{"num_attention_heads": 3, "num_key_value_heads": 3, "intermediate_size": 768, "attn_scale": 0.177, "init_std_up": 0.051, "init_std_down": 0.00903, "optimizer": "laprop"}
Each number is 128 + 24 x the weight over its row's rms, rounded and kept within 0 to 255. Layers, rows and columns count from 0. Numbers have three digits each. The size before them is the row's rms in percent of the matrix's.

# v: layer 13 attention value, 96x96, rms 0.0729, rows 0-64, columns 48-95
# o: layer 13 attention output (transposed), 96x96, rms 0.0921, rows 0-63, columns 48-95
# q: layer 13 attention query, 96x96, rms 0.0946, rows 32-95, columns 48-95
# k: layer 13 attention key, 96x96, rms 0.0914, rows 32-95, columns 48-95
v0 101:115095122127124151149179174107172137131124120126136146140074140127105116136118129088120121163107142161105133119102156111151124152161113119115127
o0 095:155117116159145155143203168079083154124151132117113152164110134128109125156126135118114110129122090141128145130089136161115104126160104140096122
v1 111:120130128114104127134172157112084135150166175126136155109141156126142117122143137121118108133145126119107129111120103123150105119093124162123101
o1 101:111152133154116112113152136085145155083171151140176127137138119177113131131103131127136138150139141106089134080171133137179097128130113130070137
v2 110:170142047174142127111131124114139138133141126109098132132169188133150118108119145106127112140141107097147119155152141097154093175152134111103070
o2 107:104150097139114153065147097159143151088138121126144128149074156138095114086150139113137128140151137130119113157109123076147125153099120111116095
v3 108:160151133072128144101157134125109137125129133127145156133166140139138096122129134079104092089137146070145152105137114135116095113169078091180139
o3 119:164157129121108150102138158138146157134139150084147149110160172124126126123130138079109119173137121089097142091134069117094127121147141118119146
v4 114:124123102110138121134112134188090100123141098145141148106154136104125144059143108164070128129120147159136152106118126092105123122130136082127155
o4 101:135146119048153134135138117136145132136161105152120154090153143103121151114121110123144149121154110174138139085153095124128135148131168125156134
v5 107:166131143148140137120107108120090134122130136158085135113129160164138117142135138164158160146120123123117144130136096130135143157114152132100133
o5 108:078130151138154125146060104129092115114072142152163115149157130156157138097123103105154160111111110116177108115123184116143118117101164128128132
v6 097:141163126129139191132112113117143117073136131141116133124106120121109105124115114129179086161130144136103110158121120122170100166145138100145165
o6 100:125116172128135167164130146130144121076122111150108123131091157149136081135137133136101095164175148125099112117126135143122109144169112120146146
v7 106:141141119135100167136132141128142159125133151143145125180146151141116150131117147174106126127188118134111102118094149131131098189127122150075156
o7 098:102166178111129169085155124142130113120127132105121115163129152146171151159095105151123119158134160117088116130153148120107093165141129149072124
v8 103:169109118072119106127092132128150106090114155160131133112151083119147126122140114108108118118128138143121088155163100138126134098142159126156086
o8 116:155083103082136097111125080171162089162144141124139136096142115123147084120133116135135112140152139110156144085117161147133132106079131152176116
v9 112:096144182104131119113088144136146129155133171135130154106167141142138111113139129140053145148081129118106100115127153144097105158150127147133122
o9 100:133168160125097152126080140121141067125134138094134077126117145135141142111178121148124116123108112104132137111144141149103101147168152156155105
v10 104:100083158100143113143101109155119103149149124132156093069084140132145136180149100151106110175127158103154143152124108150121127154161097103142093
o10 103:121106149100155098154097140125164096136106123144105087130094104138101136140151158142106126168157106043153121167120086136140144099128155164129119
v11 097:090180109119163138152107092132081126111132135149152156106190146126148143132117110140153089178129123136114131101107121101113117156120127144109146
o11 102:081138095101104134134106102106158151078171124149111110128116156153139157093090123141181127133156130115152162128115172141132095128117148166095132
v12 116:124100165102123133149116148167113093154054113113104112179147132145151125103147115139112107121144103113160122112128106133111128131135153124117100
o12 123:135113136092153122112103116123122107125091113138130103138173110120144149156166124106109179128162114093144132146099093126125121156181138148141102
v13 099:132091113098114153086134180094099170133157111136109131098149106141097116128167143125154079089114139119133105116129116112156156095137132136159102
o13 101:122096104109121102143131108164117135104134189130106118174106145103119115109149144099118105159143113138120109091137143158136132090118108132127132
v14 111:140074175124155132110121134164165112114172136138106124126155148128122107087081130177094131138136112152139133125092136129052129158080130158117126
o14 113:136114122094127139094138102115119094112148104125150100111140152143123155081114144114148131130150141196116116144116109098123138169138110156141102
v15 098:127132134124120136126150154136173139124128136103123143108094113145067155149135125100115118128141125108118123142112155071077116157133118123148130
o15 098:145152138138125149131149163139161088119129147113149121095128117126114111133144118099086093136140155120129127085127116131126041159175152154150150
v16 104:127151152103154096141122110168130136086087106160134105110160148151113088109105127138126163133119144134058155154118161176159095139093137158107128
o16 106:123158148108146107180127110116142128141122083167154093144130118110170118137136103163160123133102141122097115120144167134086116137148126176104113
v17 104:171141173115095143152174117116162123155145140166122146112123156102105128091158137135141115123121154144123151135088109108108116181180105165110135
o17 100:136143188119118152096142130123146113105101155122152137142138084154119109115130108122101117160129104126115101155137120107126104175165109111150143
v18 114:095123133122145133141129086100134071114131118167129173094110113135117099193109117120123130133155149105176120162112132124105134100143146111112157
o18 113:140106106148083146146123095131142110102140158148130119105102129113166106169076144127138143157173148127157096158147113118122149116123115105089112
v19 111:126184116095129152109096164087139074131146139154139099076146138134139132127116120101152129143135128116155156165111146123120154149154151125096062
o19 117:106130131143153074071093115092101095118153126158114123130116159151133123125145144135163111133110138145149128179105172131109163106120108175054159
v20 105:155090106118103143107146154098114179148111167105170172172099143093096134116132143092123114134096151129106130130115117112142107085112134140037128
o20 122:207134078138103133128158125110118146149177126078163142164106147145122141155111119096100121155101103133098145139089137150148085131092124086133116
v21 099:135117156125114124129075101121099136148086113174102108127137104137126154146139139116136138139175102108150142106115116124173108154142127103145090
o21 118:091103158124147149106098111145122111137113118182087135108149105129106133124144136126133127153135144103172147088156131156144139162110135064096096
v22 105:106110156154105155079119152088141060115132119136145126140110128153094144137130125150113118150147130114094126135098126155134107121133134148128117
o22 101:128134089097155131130145128120112079145085169138201106135116156128138133134160109126124084150127149118121121203119137147134081162134121150121141
v23 102:086113135103129095073108136147121100149142148108156094109133156115118157186131112118109151077141124118075130119130151164137147118121113180123077
o23 100:128129116110117093132127168106106095163138136123125084185114138138153171142129104148115109130120170099124118141142161139148129070098100178114146
v24 105:149124144150082139146143141086104154076092113182127127073090144101150102101112120110163129170140134145150138121135108154132135116153125096146148
o24 113:155100117152128113108121083129096181102128118147154170130110118121108069081105135112149133142139106163170140103136133106135172148154136081145125
v25 114:125103122050137142140096124101147112160118102114132113116152114130158181131185107150142137132116124100131107096108098143151101070121106133130132
o25 117:137112098070138129134109098122128144156097142125123093135145129111156159195148086143125136110130130135148115119146121151118129106118157107134114
v26 113:150137104091152153113153108131087103127097125111102166160154133115097155157134116122148132122106172141140105144144155099136143085116144125143124
o26 106:143071100153147103127115084131155133158145136137135135156158143119108145163119126151143157122137134092133126105098124134133128109116145089177128
v27 100:151159133128096144187110144131124087155115085137094119093103149117151079143104135146155136140115158148165122097100144154173147117118123120102110
o27 088:168116120123116126164110144090122148130140149124120188123104115090111101139120164114132135120126127171155116135142131156109184147129154134114089
v28 108:110173183121160082170111117111082120124139137132158118112115158141133132100154105140146115123121137095137133138172118120128118113164155120115103
o28 107:091171089112084141136087112127118169138207149152108126125142129162121089074120143105135122115157092115141116131135154119147121125128115114096119
v29 117:137083142062132108172115128133115094162157148120180119163119138154130151119143114125130098194108150086157128140112151141114133104143128104099119
o29 111:123095122102093111106140108112152138145134152134183093147169120130086146102107158144124134160114118078147128129141104166138131112143137158116112
v30 096:131138151137145174114128112115145138127144099123124133150172132093137135116113161104138123164149125124133115131148097124097063116164126170192108
o30 116:132139121117144162146120139130136123120117128063141093149162098149136125128118130145103105145169130115132120119096104107137138115128127110123117
v31 108:142100139127151133125112136161126151126145118158101125105124139105120110094128134096119115152163108113132099083153103153134122109128157149173132
o31 121:110145146124121146140151114172140117110093088158109139119162105107119126122139115125096090132168121108131111101163073158089149114116148116135119
q32 059:116132110146160119156167137127146112135117135112114150133093148121114138154139110171157136112155080141142110137104157152130107115137119126153120
k32 071:133161145159120131100129120173137124094126138092151093173169147162132113147170118130116126140124074113089154151098122100121135178118095106134109
q33 083:150147147129123152140123133150147147128112136130163121113156125180118083128122096130130084127113095113161118150178151135139135143134088134152184
k33 067:122121134137127154118083156161126101132125134136138112132155133205124061112141126090144130103119105114134109122125136099115120122117041153140165
q34 108:076164113120116113138145113156128065142134102138098149136110149070171132137129166141106123157136102167097096134069135145148131092116169139117118
k34 093:121138109147152069130131134097151161092151144129108124111114129089109155116154143128119141133166133176165124129124142102140098113148163095151097
q35 082:112160143134130126147165109142145079131118117141104115129093136116131128127119125143092139152113088131118067155118146122123143138137113138101141
k35 124:115137101126141087120135152086126157112148141131095088129118124099102144125132170153109156131153124166158107126134172088158119124128156082145120
q36 056:160145111101089145108132141150119176140144131107121089113140105154095114103131120158118112105128125050130064153153136128135136132150107124144153
k36 182:110143091129162069132128145120120168122171119147101084126124141096114155118139156162109139124151130144155103109142169082159114140145152100142123
q37 076:106108133146154149167108077150169098126121163158123078125137122124130129131142119150134117089122101112161099125098113129151111112135133122136092
k37 072:139102120148114115134093128100147166095126153108116125181161090135153139126160122114118174176130102106131127171099132128152165121109132143149121
q38 079:078096144122101138139080127160137128137117142110127126124105120084112119132135147165148109138088100148156161142169156102164129127113149151126131
k38 086:134098173149124118110117088140120113189091117113106129144119110128137115121093108125085105100113144198150181135132141139070143146138140126115125
q39 084:126179100123121136140153150161080142148125142148122085118124115163153114140112156149104130143111107101176111139178165113149131137128130123169144
k39 081:111168089095150113141132157111134126103143142133135131137139130139128112128143117162119204143131128140175160116125130106144149115132098111136118
q40 065:093120096118155123130124107098135136122159098109127182099127103090089145116132125151104151129135208146100139119129155105104138122132140109074066
k40 058:182137121157149111155145129124093133166153143088150114139131173101116150122148146164113103111118112170127141077125110106091151166106127136125082
q41 064:078131120125113113133104119134116067138136108147087184109110122059175146139149145138137136166126121138121134132101142149150108102126194125111157
k41 080:186160108108162103121125161098152153134132145119115106133122146081124160112108165162127085130137106169175127113110104125105147118150134106100114
q42 074:117143142133141119117143124126135133109200100151087153139123136089136157156132148126119139144125162120117126106065095138122117098142145133114072
k42 074:109165165105125182134145110145125068138083108098164146121131149161123096157135125101133067125108113121134152157108092142106110120121126159143129
q43 123:076142122105106109136138107142112087150133089136105174147125137070158115135126169169116130137137140133120092145089124136163140100117165107126109
k43 048:122147102140117111133119134079128147115186124147146113096085109093090162153151166138121139120109110137121126156125132128130132147136108138083134
q44 158:089146130100118097153157094136101111158144085161092126135116133075130145159122166174114105135139112133114084124103151119167118090125160115134134
k44 067:143131083121149084094101131126149186104155147113100111130141147095110154114129151129142171123138153159131084124113148125140128111109139082151119
q45 056:146124124119114110102149174096116153143138122093134141100134155101121151133123131095131140127122130118108101130116119163134173122114099120109106
k45 080:109152137092147138144128116149120113134114102110164111115112132115129131148102112148141106078121151132104123125139110175096102157124115145124117
q46 072:111156120105143142085108116127090108143115114107130131167094097158157119117126120161124133163108088133130091167131115136156116129142100148151161
k46 089:140128079143156105143126127126131148093193108123129130162105135120120154142160143115146167141151117164150117115110117103157175111102108127112121
q47 083:111100136160130112153127088116136139118167080105136096101140113137076143160107104088111144126121143161116152072119120119081128153149152178101136
k47 087:161108138130105147083168128150118132178121108132102134168123137147124087126116144126103103135132140116110107140152153138115105102128134092135147
q48 070:097145095139109104113152143099128106128148150164117112128128140146165135165097174138158131124153108133120103102160134122152115126131179122166137
k48 075:099135110111164124123134170089142151134132144139080146151169128160160112122128100134118178133141108131122114118129143106106154116142085097151135
q49 080:114135133142083135151147135145132142125131086139116155187190158137138126138105130122081126159118136111103173137108167140093155149063138085148092
k49 082:118142140125154164162114129142133071158099105105136162122123110174139085124125084098090097107135137141170132093127138165134124117149152125105102
q50 082:117146111152157142126098125118099101111101154181131093095120126102124113140174142151142100079151127128082080136143112117129083115102139107121180
k50 080:096119103134131104099162156101146161084132148116099105155153160114121128111164141154133166146101090115137151140099119103152152123100123135159112
q51 070:127184121125107108157108095108164153158101138113115094163118153142126104145141143118128126111153108115130118117144153118132110162111112143173145
k51 070:121137119116150123085127164101113150089086132102124128173151138144138121140127132091111153164102144134165154130143150099153142110109090125152134
q52 073:121134132062096146115160158109129167099182116092142103123149160100131147125156144133096139141151149108158131160135138145113153163132167072155092
k52 074:139147158115143164157110129122126094071143154128158125124167128159121111119132092131093130130112155121135103133137090124124144178090166093106143
q53 075:100097129139154136141110121129132087140089126121140174182142181121117111129173105130148123153110145123104139167065139130158130061090094128131117
k53 085:150095167169126123184130101119140142145111102130160160082111130122122169174112105120136081100082143128122114141118135151132104102116149094094113
q54 074:117164168160109143161127129194121141132122133106138101157091110114106120142113120114130134109099128080162155120113134157103152127145175159109119
k54 068:077167128139119144141129110148103088158144140136167148116126094125129119142131132110154137153158132104145116132111137109153101154139156194133090
q55 078:128145092154127142149129101122181133128137138106140127125126066123109150111129113142120134108127061174119087159112120117133127118160132177134131
k55 080:144162073135111094090126130135122163143166121115136103149159096112135155121116168123125120122097132120087122123112130105160153126108122124147109
q56 076:128098128134129117139130155130132070089085101149148127156159140128112143157105137106152108207161151130141135113114148102137146113099128109178150
k56 079:112121124133132125140105143148141137137105138138118162098150175127145141098155113118107139128131111167115157093145106124093121127134106148116142
q57 073:120119108126125165145138123109112127110147143144134105137080144112128100085098121135137182100101076078147143112143137111121163106140130131135156
k57 074:160132156103145124151141108103121096169124106163116135153092097145091138133147117131166135106107150095154126129106101119116154138121113118120114
q58 078:172096104126113111088129117139142117140102108158138144117127073129136106110163116098138103106129094148156114123117140085142124093139103172144149
k58 078:153117116110094073108151139162135178126128122157084127151124106120148123113127146099106122126133126140131130127099100144124101114130118127108118
q59 079:142077126165131141109139087108141149154155121154147142114116111133093131127168102100129100103094080105128129086104132137118161139157101160098118
k59 080:144103146132079103136132112153128098174150082128104145179104118107102143155130111130142096157121141094109100162125127118127121101138104131127127
q60 073:140142104133132121143113123084083178147143125141120062088119127108107138131146145157127167125169142148118098111162163114154098159131161102172135
k60 079:138112091141133125113137160119091149073154116147113143150154151158130119101177112125108182154131129131092127112126159088106148092121107104162155
q61 082:131113099125128129150131075097146129091112105101118181113146154139093150148153076075173144122143153076146123100130141139106128119118133123153108
k61 080:120124128106073137149144122130092097144156105099126132181123142117135149149124104133178094139148188108117120115157144143122107130133171145113150
q62 079:097135110155145093119127160121121092107133111145138163150156178148150128128168123085135118137134098102109126117114142119128164125086118117153096
k62 083:079104134093125143164153102131120082150112046076072176134158139163135128163151090105150120132124147117142130111131143150169117133125102100128126
q63 077:084144129122118145152154130128151148101134101138089114133110091086149138148138105130098166149167071153169179145135123111110115142148110156149125
k63 078:141159111125136145127115108136104102140121172123120133108111114153117120132129144112115123103107142161102125153072164107132141146119143143132154
v32 082:127160110112148142134105172100083154131110166146100134097130117156130130137122170113087086100151143129141152132140146111114131118151148115174136
o32 080:116130132137118092169070140106124131120151121113166099153147189111087121155135125140141147152136151148112137109105173119106096153112139162186127
v33 078:134099135117134116136118141108106120170096127115136129138128159103137100139091121123120151140119135123111120116112101130105122116128099134107105
o33 071:098148114137099126109146170126158108063137164098134104069147156112117147113127122181106110113139161127111117132115136145130097128121147086118123
v34 084:132115091083152192128127163110122102142090183126101129137111105148119165124102165144102113101075128128126136130146132110148156143113140135140161
o34 072:088098140137121123113149150111089124203159092127148127136147182136140091142148135099128118120154106150128124123167108122125110157129109190100129
v35 083:127138126175131147122107140097100148131145107163128163132135098119146105130085154119131102159149101093124125121123106093103126172149110165151142
o35 079:113147110150101113155116089104135128101129124111155104138157161122086133158123141131127090119143140157109112143149139159132123119102114135157109
v36 085:149130128124174164170118094124132166150113145084115118151137143101128135124118106143133101116127128149158124169133139105126114122124127152112128
o36 085:134102135137101147093123153128091123138140110159120182121071093094158089089102137126130127120108100146129116150127116111149161113145132133131116
v37 088:125143136138143130110084125175081125097113122101114121149108084125063126091117135140151115107128141134164127125155155125122124107105152119139151
o37 090:151147108134168115125148090118114141177072096128100141133101129129154120145147172094136148120145104130115120094129129144086136135147120162110138
v38 079:111122112103093142151131123147091179109126152140113149120100161099140130120160143103119134127101107155147113114057127099147129129127148122127118
o38 079:155122166119108110092103151152125139132130164115099114125096089109146110116110122130159106116157132166147151163154106109128104129175134112089141
v39 078:122150146162125094093122145099142118137102152139104142094081177152176134092147119117111128178148133129127131100115143131121098088124123153089150
o39 069:096136129145119126115139143114153080095137140112149106094160141153084182133119096160121136144109132122101159121127169149112110151124179091155122
v40 089:120137117147152143142109174133082133145137125166105127109123136148153089124089155114151109138164122073099121117124153140150144155121111158124161
o40 084:115178114144091100154141113130141136097118117115147092112191135156079153137159133137124140148113116154106116119110188159113093161107131151146119
v41 080:091094122117142116136146084130147095086127117116160167135110140118101132102140116149177167102148096145153149129121137148125116135103086146106103
o41 076:108125126134149164086131140139126154133132131132105138150074117103119126115117150126131126132127150106131132131143071142128172123135144109088108
v42 086:137100153141093093127144064102128158157123136141115150134117119150164084081115115168164159121118123114105143199115148118125105106166170123132119
o42 075:133150136115106147118143156134123083095127132144134134159089106118163117125099141144087144123112165086127127130126087093154169117138101101143103
v43 096:113141127121129143137111150168074100129112113193131100115146109167175132131075181100126080117115124129136130079092141140150158122115118136140175
o43 091:107107113139130115153144128119119145129122125120143080116190162133095129145169116131116122128157119185134150100144178152101106174126140155126139
v44 089:098109142113169117165118117114185137110101126098140123140158125226114140106138138170137128131117157130148129149118163129149113151131114111132119
o44 080:108104128130149146093145184127106100142156111117127121158077105106147098133116160124147167140114123133113135109116142124147143127122139118105092
v45 088:113125136108100121126128158133125086128125132176107131077130151122159101164128123096156114173134133112090141146134157117166127151135085107124150
o45 079:150128155146083102118131123154158127093174126068137100100136142092093149141106101141110094148111113108139138108099144135140113149129138163119118
v46 081:124177167114122145195099096133132154169147174111138117124137160122143134137153136076123150140111132147094145174108137124121071147135176123100111
o46 074:124112133156103144140110152136099147122149131132136119128108087122104113123142138143114126131096145093087155106171140110173174149155160094141172
v47 071:107136107144134117114101132166126149146156133109083153137160146129123103126107129080124147119153121099154140118101109158104132189114120105142073
o47 064:120125117126153132154139094135126182113090163140118053122119151136065126107138106109163102095100118141120132110158110136119104135137132121131147
v48 092:128092129105094100117158168082132136132125136160102146139138158139162100135130140124149135161131137130075126141126120123137091070111101156125162
o48 079:125115156116081127086140121138152096085178146102132117106137085102118150141104113164081139170127117112128145140091150156140124140116132106147113
v49 075:075112127094091123105108095160069131100129157093118129130127119111104145113161093166152129166118153145152112161140111149132102143155122088108148
o49 070:151119120092132112092128124141109127162103129112123169141089102118124101140124159110132138109138141086160113121136104094144179112141126104102122
v50 081:150109110138097163133077097129113135109131158132126121107106164170081163117155089156132115137107124160122106148123188135163134146126145091147130
o50 079:139117147134129112134122158096117130133109075141104156141074144098152074129142124073160158134088160127153155106120150086136134141161125134145141
v51 079:126074134122135161122140116119141168122137125086113102147148135118099152136155112161106188144132149136154145146107120170123096151124136130151133
o51 074:093109139101153133091140148135099148150157119121100136133090087077160137110129140111133163141122139083126149125126085108132146114140133090087146
v52 090:103122087072144106126128170109167120169127127120135120112162118111137097085131146143087132147130143134117129118182113090120120104121132126130175
o52 078:136115137101121128105095158128112080107140127089145164128135146118149132152140126169162144142150126141147121153087163152146104127083120106162098
v53 082:152169143093157158133113072121110111101105134073124123129127120097088169100118139122090134110104118132140094167119142122149139133106145122127147
o53 078:127152140128127109127131134117065158163118093139105154164101089122170108112151147094153167112133116108117134094153149094094129125137157156105174
v54 084:174127127154155108089144100142123122102128138133137072184164085191094134126107111143087105105138148129168113155113178118151144127098149124096149
o54 077:129104130109172128149178132106092090159111081156107179144098147160181140107108154097136150097137117144121113108106134123124151105140097131113136
v55 086:107102124138114168150147074116096126143141128135181155137133098088073174160159116124120124113108184124143117155126111115129118135101115131116118
o55 079:128096123121108140111130131129114164176135124140088149122079089128160095096104123088121144115124140123131133135150106110149162103158098163097124
v56 083:169172107138097168110117067141136139081169109091151119139122101106096131123146172148058114124114123127123158138126155129150151138113141139113103
o56 075:139117141121134128123129110155117129189120086131095171133093111148145079137133117084128102112119101153114171104173124107126120098163131172097142
v57 082:155151090116147150127139134185121129109121109141139115101114121123121113107144123152141091132161143140108145134144144126128103108134120121151093
o57 078:125080129110185122118100101112121182181088134139105122109105096101145124148140103102128091115116123171135149127166144136101108160107129151112143
v58 086:097136091095135161131117152139108147139090129102107106136145143166096124135153130124108112154107156141126151091124188100142151166120109133121130
o58 085:109090156113135147110109154151101145178136119131137124151130130112136061118131103107116119145160084168126162114144145139149125174140153146111112
v59 083:170066136156097104111160140147182130138147079125106156119117147089140116158144149089146125113124144106092113143111121153131119120131141136069172
o59 073:145129129130107123121179133137193129071129134127123100071192081149103162123141121132089079154132099147141126120150101088122138136161131117108116
v60 079:126118134159183155126111140131130105127133141084120141173109078097135173159136142120130156119138120120116106124135104114099156130137115113100111
o60 070:122125098111168182123126117102123158161128153140115125147110141151148137124128105111099135116116137126138112087204101158116186127105136137106146
v61 081:144152127130120108144155137135185139116125112080134156149162088103124110147146110094087156096116168148124135143094111186123139128158129144126086
o61 070:122111128095178175121156129128128115130109168124093123123138127153175125087098105102114100099118127080143158105195096103121136101131097091089128
v62 085:112110127128137141138111077120156135129092178127128121133087094159106085132150125141122168147107169109136125137148126093121122112134172125126153
o62 069:153109117124133123089093179131104082149179132133120159152078120111158114111104155131132155134100113109136133158109118117130161126165145132138110
v63 084:170134095097135153143137111144134115153104145106106128195161123162110140126129150122139129123129147114121151137123144102126148118122112130139139
o63 073:135063130126143169105140174133107142192159099150110148132092115089161084129123114116112143117123075152100131137143111144128156149147139138123136
q64 052:150137093142116122110098109152161159095107143137106128132117123171140083110135140129183129113106153104155130133142153074110107165109137163114154
k64 043:081104122116133108138154113158121135141147124108127097163158096090115144188086142146109107130132147106121111103124137172121134111117116152144090
q65 057:162155104142132122114154160119113159112104169121134089091116117151107096102116122142147154121161160137121137120141085094120119136176111179107132
k65 064:091121110113142109141181134117142110106115074117107128131124148147175147150089091130148099153143126153148124162143134136111116114094103124095118
q66 058:122100155130092095123117077171118116136136159127097114152101107133141101076135133121134135103122099124120129154121187157169146113142136104171134
k66 076:179126143098095140125122109110124191148126112135152122138147114114094116133134121111117154083102175099110113076142081124115131148156143144144151
q67 084:148137151137129155127154117121166127131153101111155143123131138154137124126148124146163128115085129104132181125097095128137149090148074128101085
k67 101:163144089146106159130128143127093121139060120113135105107086126150146139131112116111176121119153135147121126137162111136127130141154049173124104
q68 119:095142122155148146126101145142152100091126140093181164150151170154128140137144134139147139120113124133137166138119115142152132121102083142146102
k68 074:138126147124142181160097112136093142144117128089132182106084131122117113120101138161175124145099137081119187157140140130114145132127082156089127
q69 104:150158080144133123161151122098094108106141108131144143127182148148162125138137144092119099116120099134111111112155105127137067128144157144146139
k69 120:079136127158129118183138122121142149143146102144158104113147162119091176162149085134125129155124104112120114115115118122115102134104150129153135
q70 121:142139100080135149135154073145129088115099145122123181148113115142143126118159136110167175128160135102148138144141164124144095090089123138166114
k70 130:122132110151118130122104139133113135082143112101084164128142117158143139121148131130157161149165125098144116163089128135156098074098101142129117
q71 120:144159134127135143149112133160174138151108115103117123121202148146142142118186144124148139157117127105143092154132116123135132116098134064149150
k71 103:072161156140079118111168105138124100126128136147113148137155155116141119103168142166115145133111148109130128129130166133149139084101115117134112
q72 066:068153130144132133144143148149180090100121136124107122143151118127182118123123160138120146134135112166166118110102080120166121092107107137139127
k72 065:157112118143092113105135158083089114125114116192145160158102157131141113083149124092139148100102128174106141152118122105110141135153123120107179
q73 071:087148113135127130125124146168154159118126162142113087146134128166158051094119134142141157124134119151147116149103118112142115100112095146138130
k73 069:139131099121080144107103139135112088112084144125155128175091154185167119115134143103124153102145141168133133158133143119128126115122075153115150
q74 087:086094129134106125114118136118088130117117111145130154134090112055114130143140154120066122129121120138109120108164169134134119138132180096122144
k74 077:142121166109153113166115106114132140125181097148095161118164129111118133123145119104130141141091127089153140093108112139104152111108151141137157
q75 080:149141091158122124114114170137147115112081152101158116120094159168154136122120138142180155105130129150118133108110096136115128121123085175152125
k75 060:143153135114130147090170087161114127146109092119109153164120106136153150178138094163151159137130133122107160099101085120130148138116102131108142
q76 098:113152119101141112110108127132106104130114123133108100108167101110121104158117132106101138163177124130144059093153159136152122157124153123176167
k76 149:078129166116164115134153094123113130121187100122115180161156149096118145144138144161113139115112145132125130108090103147152109125082171090122119
q77 120:068119130133148102096124080139146093116137099113154135107152122099121178160123145157152139172150153120113112173116156131136120101159126086145120
k77 093:086132127121079138082105144117119107109151125118167118155161138139133103115146150149112127113118148165089130170107105102137116091099142136089151
q78 123:090122103133116129114118152142103151134123121159137111171138113116114112055144120111110130152117119134152121158150124114102156188171125107134152
k78 114:092090106133132150111135125109085152167108072119080107155107143133098077122138111123180135121130126111084155146121111114105096170154142144160129
q79 121:151086128098116120059112120137114117101117132074114156140100091129136153147135130107129140071163140169116140145146144152139104135123134110102152
k79 109:133126108132122104133129138131152151146115145082071150100112102098133198160114117101126117112164102159115138117135116173106081134108097134098106
q80 098:138111128148171103146124141087133139107180158125111097125193139099123149155137080125101150136171140133147128162110102132132131082155093134131123
k80 116:139136121095161108178146110131128144149139130135153137142073122101153145146088132099116099104113109113124151120084081127094159130122098150131097
q81 123:110143163137190122177130114106136127115134102100119160142110176077123175132142108124126123107137139078122142129071106177078119127108105098115094
k81 115:119148141123143155124129105133139113081132131110135142131094188105141169151139157134143110099133121103140136148092116159129134098131112099156091
q82 112:145121113118135139105145112156090090100144140109115134121157150141208139124107129151142127161112120131108119165097133159115155105134106136123144
k82 106:121118128075126131120141154142148116139214129144099132131150137153138062123132127122143097124118109161132101134114132138197147113139124130142169
q83 123:144152109084126117133167153115131120127140161146106105143121104103141062141111152168100165172167127187156107116117146139182153106161115097166121
k83 121:102104114107138082105164165127109117148149135142142132153134111129109119076122123135134154140132117193115122100132116122139178122139134106125122
q84 121:130109128105123158160146123084113163147101083155159123159110107100117106104131117133119124149073190121093150096140111086113138158136167097114142
k84 121:156140137126157185130104109127084160123140167141120169139114127134071122141114111169112141139116140084121131114136123126110126184139161107140138
q85 119:142184104111130119125105161138127092118109129114141091084137113125152131148125129118144135195148113168089120155092098131120108119070104163141171
k85 110:133168097134143088137107165132108089132135120164158124075145123126136141145122122143089116075145129183141133139118113142126120134123136138154118
q86 115:155135118097085122130135139132135126101121097103079111126173132169096109142110133132146078186147152128153104131111119158124124103137143118151071
k86 106:087127129152104089079113113161138100091151122134140118125132152119125143129117134144119108168114104178146123141089160158144124147119157096172095
q87 123:147106138143126130117158109128127109121154109143133144122111158081146116144174155170108092045100119162103127174140149112122101112123116128069129
k87 122:107131123127075158090127168120155118110136087117155166121118125124148129114144174130110117126091125115136112170108168122122124144130148088102103
q88 093:139126125150145092162180139128106162175128116122120119131179151116084129142142139117131090089155136148116135077107096130122126148156144167134164
k88 114:110117167143095112155171138122142137126099130111120112080126146111120145156146149108133106111124104182114112093071128145091100169103152105116104
q89 117:115149119118072135121122120118111191149122125158167142135157163076151125155118199086110121111129061117134143128118155166111124113175139115130121
k89 114:156130132126099147124113155118148117122135123134108130115130152166097111124100110148134145123128158112107180145126199123106137083155125103135105
q90 107:123122101108144109118148095174113148165123115114117149191070137120143126141097118117150131163170138146127144133119086102072121139114120124128138
k90 109:132138126097150109144104121100143129130141136145128141117126166125121113143140124083173107076140150172154133136096090102095089100112117131122136
q91 114:086116106143105136148094119138173119164197135101112109126149115131100150121123107118123142119110145116114107163119110115161159104167157136091107
k91 125:115115158143135126143135148154073137202174142112114142150107131098146107130084146097120111113088121114123143121120110110153122125122118145147146
q92 103:140117134146118094107141110106127104093122137110084136099071128097132151114135144109110104161090125121158144133136114161143117125091122103129073
k92 117:147094146116112125071096114117127118116108144132110117080096155125129133142135159113094101136133125129149128152132136153115172134136148074129077
q93 111:127126172168139141125144154154128134160112136111140087118135116129132132159128139134109104107133082138116076146115128113129159122119149122105124
k93 121:139120103172131117156166126120179135142155138153123101161110136078158134133116130123085124131082114124158111150125124108132156104154117142152152
q94 113:143067141128123132154147111102154136077106140100152149080158180159097142150075131087122130092125121099132142101105127135111121145170117128116110
k94 102:142131123161114196140119084126143097119112179094145077103134150150134140131081116127181084178122135144123127129146168154118082130121123129132149
q95 117:128135133087125121095174080084123079124155112139125172154159120153131160188125112123171142132119123139136176133149142135141090147159100062152115
k95 109:150122111108116138156123105127122060173148122108133168147121144162129134138121115107163159126157100153126147181107136123156106105116098169145134
v64 111:141175119146078110154149084153135124120131109150142095112132175111133101083145161140137148152139098085093145104131169125112085071112112089117152